Part of a small language model's weights.
Size: 15 layers, width 64, 2 heads of 32, MLP 256 tanh GELU, vocabulary 8192, 1.84M parameters.
Architecture: learned positions, untied embeddings, normalized queries and keys.
Training: a variant of Muon for these matrices, 129M tokens, 3931 steps.
Each number is 128 + 32 x the weight over its row's rms, rounded and kept within 0 to 255. Layers, rows and columns count from 0. Numbers have three digits each. The size before them is the row's rms in percent of the matrix's.

# down: layer 9 MLP down (transposed), 256x64, rms 0.0731, rows 243-255, columns 0-63
# up: layer 9 MLP up, 256x64, rms 0.0912, rows 244-255, columns 0-63
down243 100:128193131105179093102135189134125070156080131179091171171131109096146136078073091125056119123132150150170151102202136089116121130124138097141149165115150095148118111146076127160134126089168152
up244 108:150138105160156142130088109074107148147117121123111155094112143153121090193099116141120092165086139110164133115096090057122167148127128110084115036092126168142094148078208161081131149169137112
down244 114:134152140202090099085158152192101131074146136155125124118151183125034099130138095106162152133126185125098112136099184123171151169071162121144120153080117105107101151135100106100150148108083132
up245 121:118178137178092174189078115133148120077110131118118145088058161082138137118063157125117069157099120123150162087123176083090178162136127124178137117168174160092152161125133126099156133103101131
down245 099:198093102132098125182106112086164064085132058163178108177145110108187093108165118098104130134154121155072116117115192161099108120132161103137171143123158128125157097140162155133153069135140126
up246 118:160147180107116181124086115112129082088142123137086122085139097179112083178077119124162166202098113173135172108149103130141158165111134122135157164142119135183063150122140107136051148159160142
down246 114:137022186123128143143153080098111086106106122094155127117159125135181133157128112050147153167138104115143141142131144104079120162121128218110128149070175108138119134104123119106097118143170180
up247 092:065197183143138166078070149162132136075152048137112138120142184099126136167113123136140107135071138117141100155100153145138111155072141091147173138093108155132072097159092154139151114094098136
down247 091:151149187150161173106098106185172137088145118109160085120118135093087137151149159105095133097168107074106151101125083088118129102099122128135200134138167164081195100094090129145112179183102136
up248 103:137168098126139085111124093164188159210082142144133143158049113156077090114122126171112134141149115131162129135076117198159158120131144149126127126116072131189160093076109113160157155125086107
down248 097:087062145174143133132117106171066103098182114057100084157193131107172129122114116094095128116110126178156166107149088143114140174098120084195100140161153114120149139131140148134134081097182127
up249 096:095147098121103161116107140136115086138082144089053131128182181122126166130153188127127156037087135115145161089133154095088125113128173122143105176121093100091136086133152064174164105132097137
down249 089:062122081084105134132130122169159171114156068147089153161145157121101113145127177121160142103160083131161124117112076156154134164132047144097161154092099124164165104137196111125163145144076082
up250 100:111125154090143092160099151133151088083112072159115160141164141121123117153100142109156119127127102136138144137143097116079172106138115095196172203040073137140140098195141064152161158148135134
down250 099:098066172178087180098128149143150150124154128134157078170141101088111157117133075135171149128109079100118104112138094095199110127098123136169197167126111120094080145160173110064107159141146111
up251 100:132177081127121186081165142117124131137095091191142153095130169091148121078142176074118144177131110161172094056169098163110180068105164088126129123131106158138147177135083130119109121132109120
down251 088:185102171110113100139091156128119082062138159169075126093139130138123094131128104099103128201152151133138125151130135131181180077129119132083172075165116115182129134154131167088186088104129069
up252 085:139135092144150179168085095175157104117102136177134129139102091119075167145065107101193134139168120124111151140080199149060101155148170150096135052130154117157130110080114111127148113161136106
down252 086:085142179133092151145114183118129063154131134210104118144152130160105097093155106071092154167133152079136146194104104133096131120135102157061113113209134157104139159120144163107111119087150113
up253 118:121157107106136091106101113125144200097098158095127070177095053074163132169188115118160122147123156157131158170121147146178152105150196153153047085136107121145101110124155101114152129110132136
down253 105:133124198139144135128107124102147095149088124101153112081127093101152061120148129077114135109138182140147227101075152181063092134152103129163136153175126136128088144063160105131113137154150104
up254 096:129128113140129152129073168178183127125096075140153179147156112101141207136131176078105144161090134093156150150138122143108130171079162063169137165111162135112075130101145121186079123104084125
down254 094:133157086222143110107134097090184137170106105107125090130095132102143084140134167130139135155131089167119192152180077133108104070106119132115080099097096168123094162158191129138161170140110156
up255 081:104080142109116145110137193102095091165083137091125205149097098128131148131101135137160156141165077087144145161160179096128123209113205111090101121154170098120133123164178129159106113127156099
down255 091:115101150162172120129132133110096123183155107152149137097057155120141054137161153128109119098097137176112083117096132172137058134133107187140116156154131198162134123094147186087139091062142153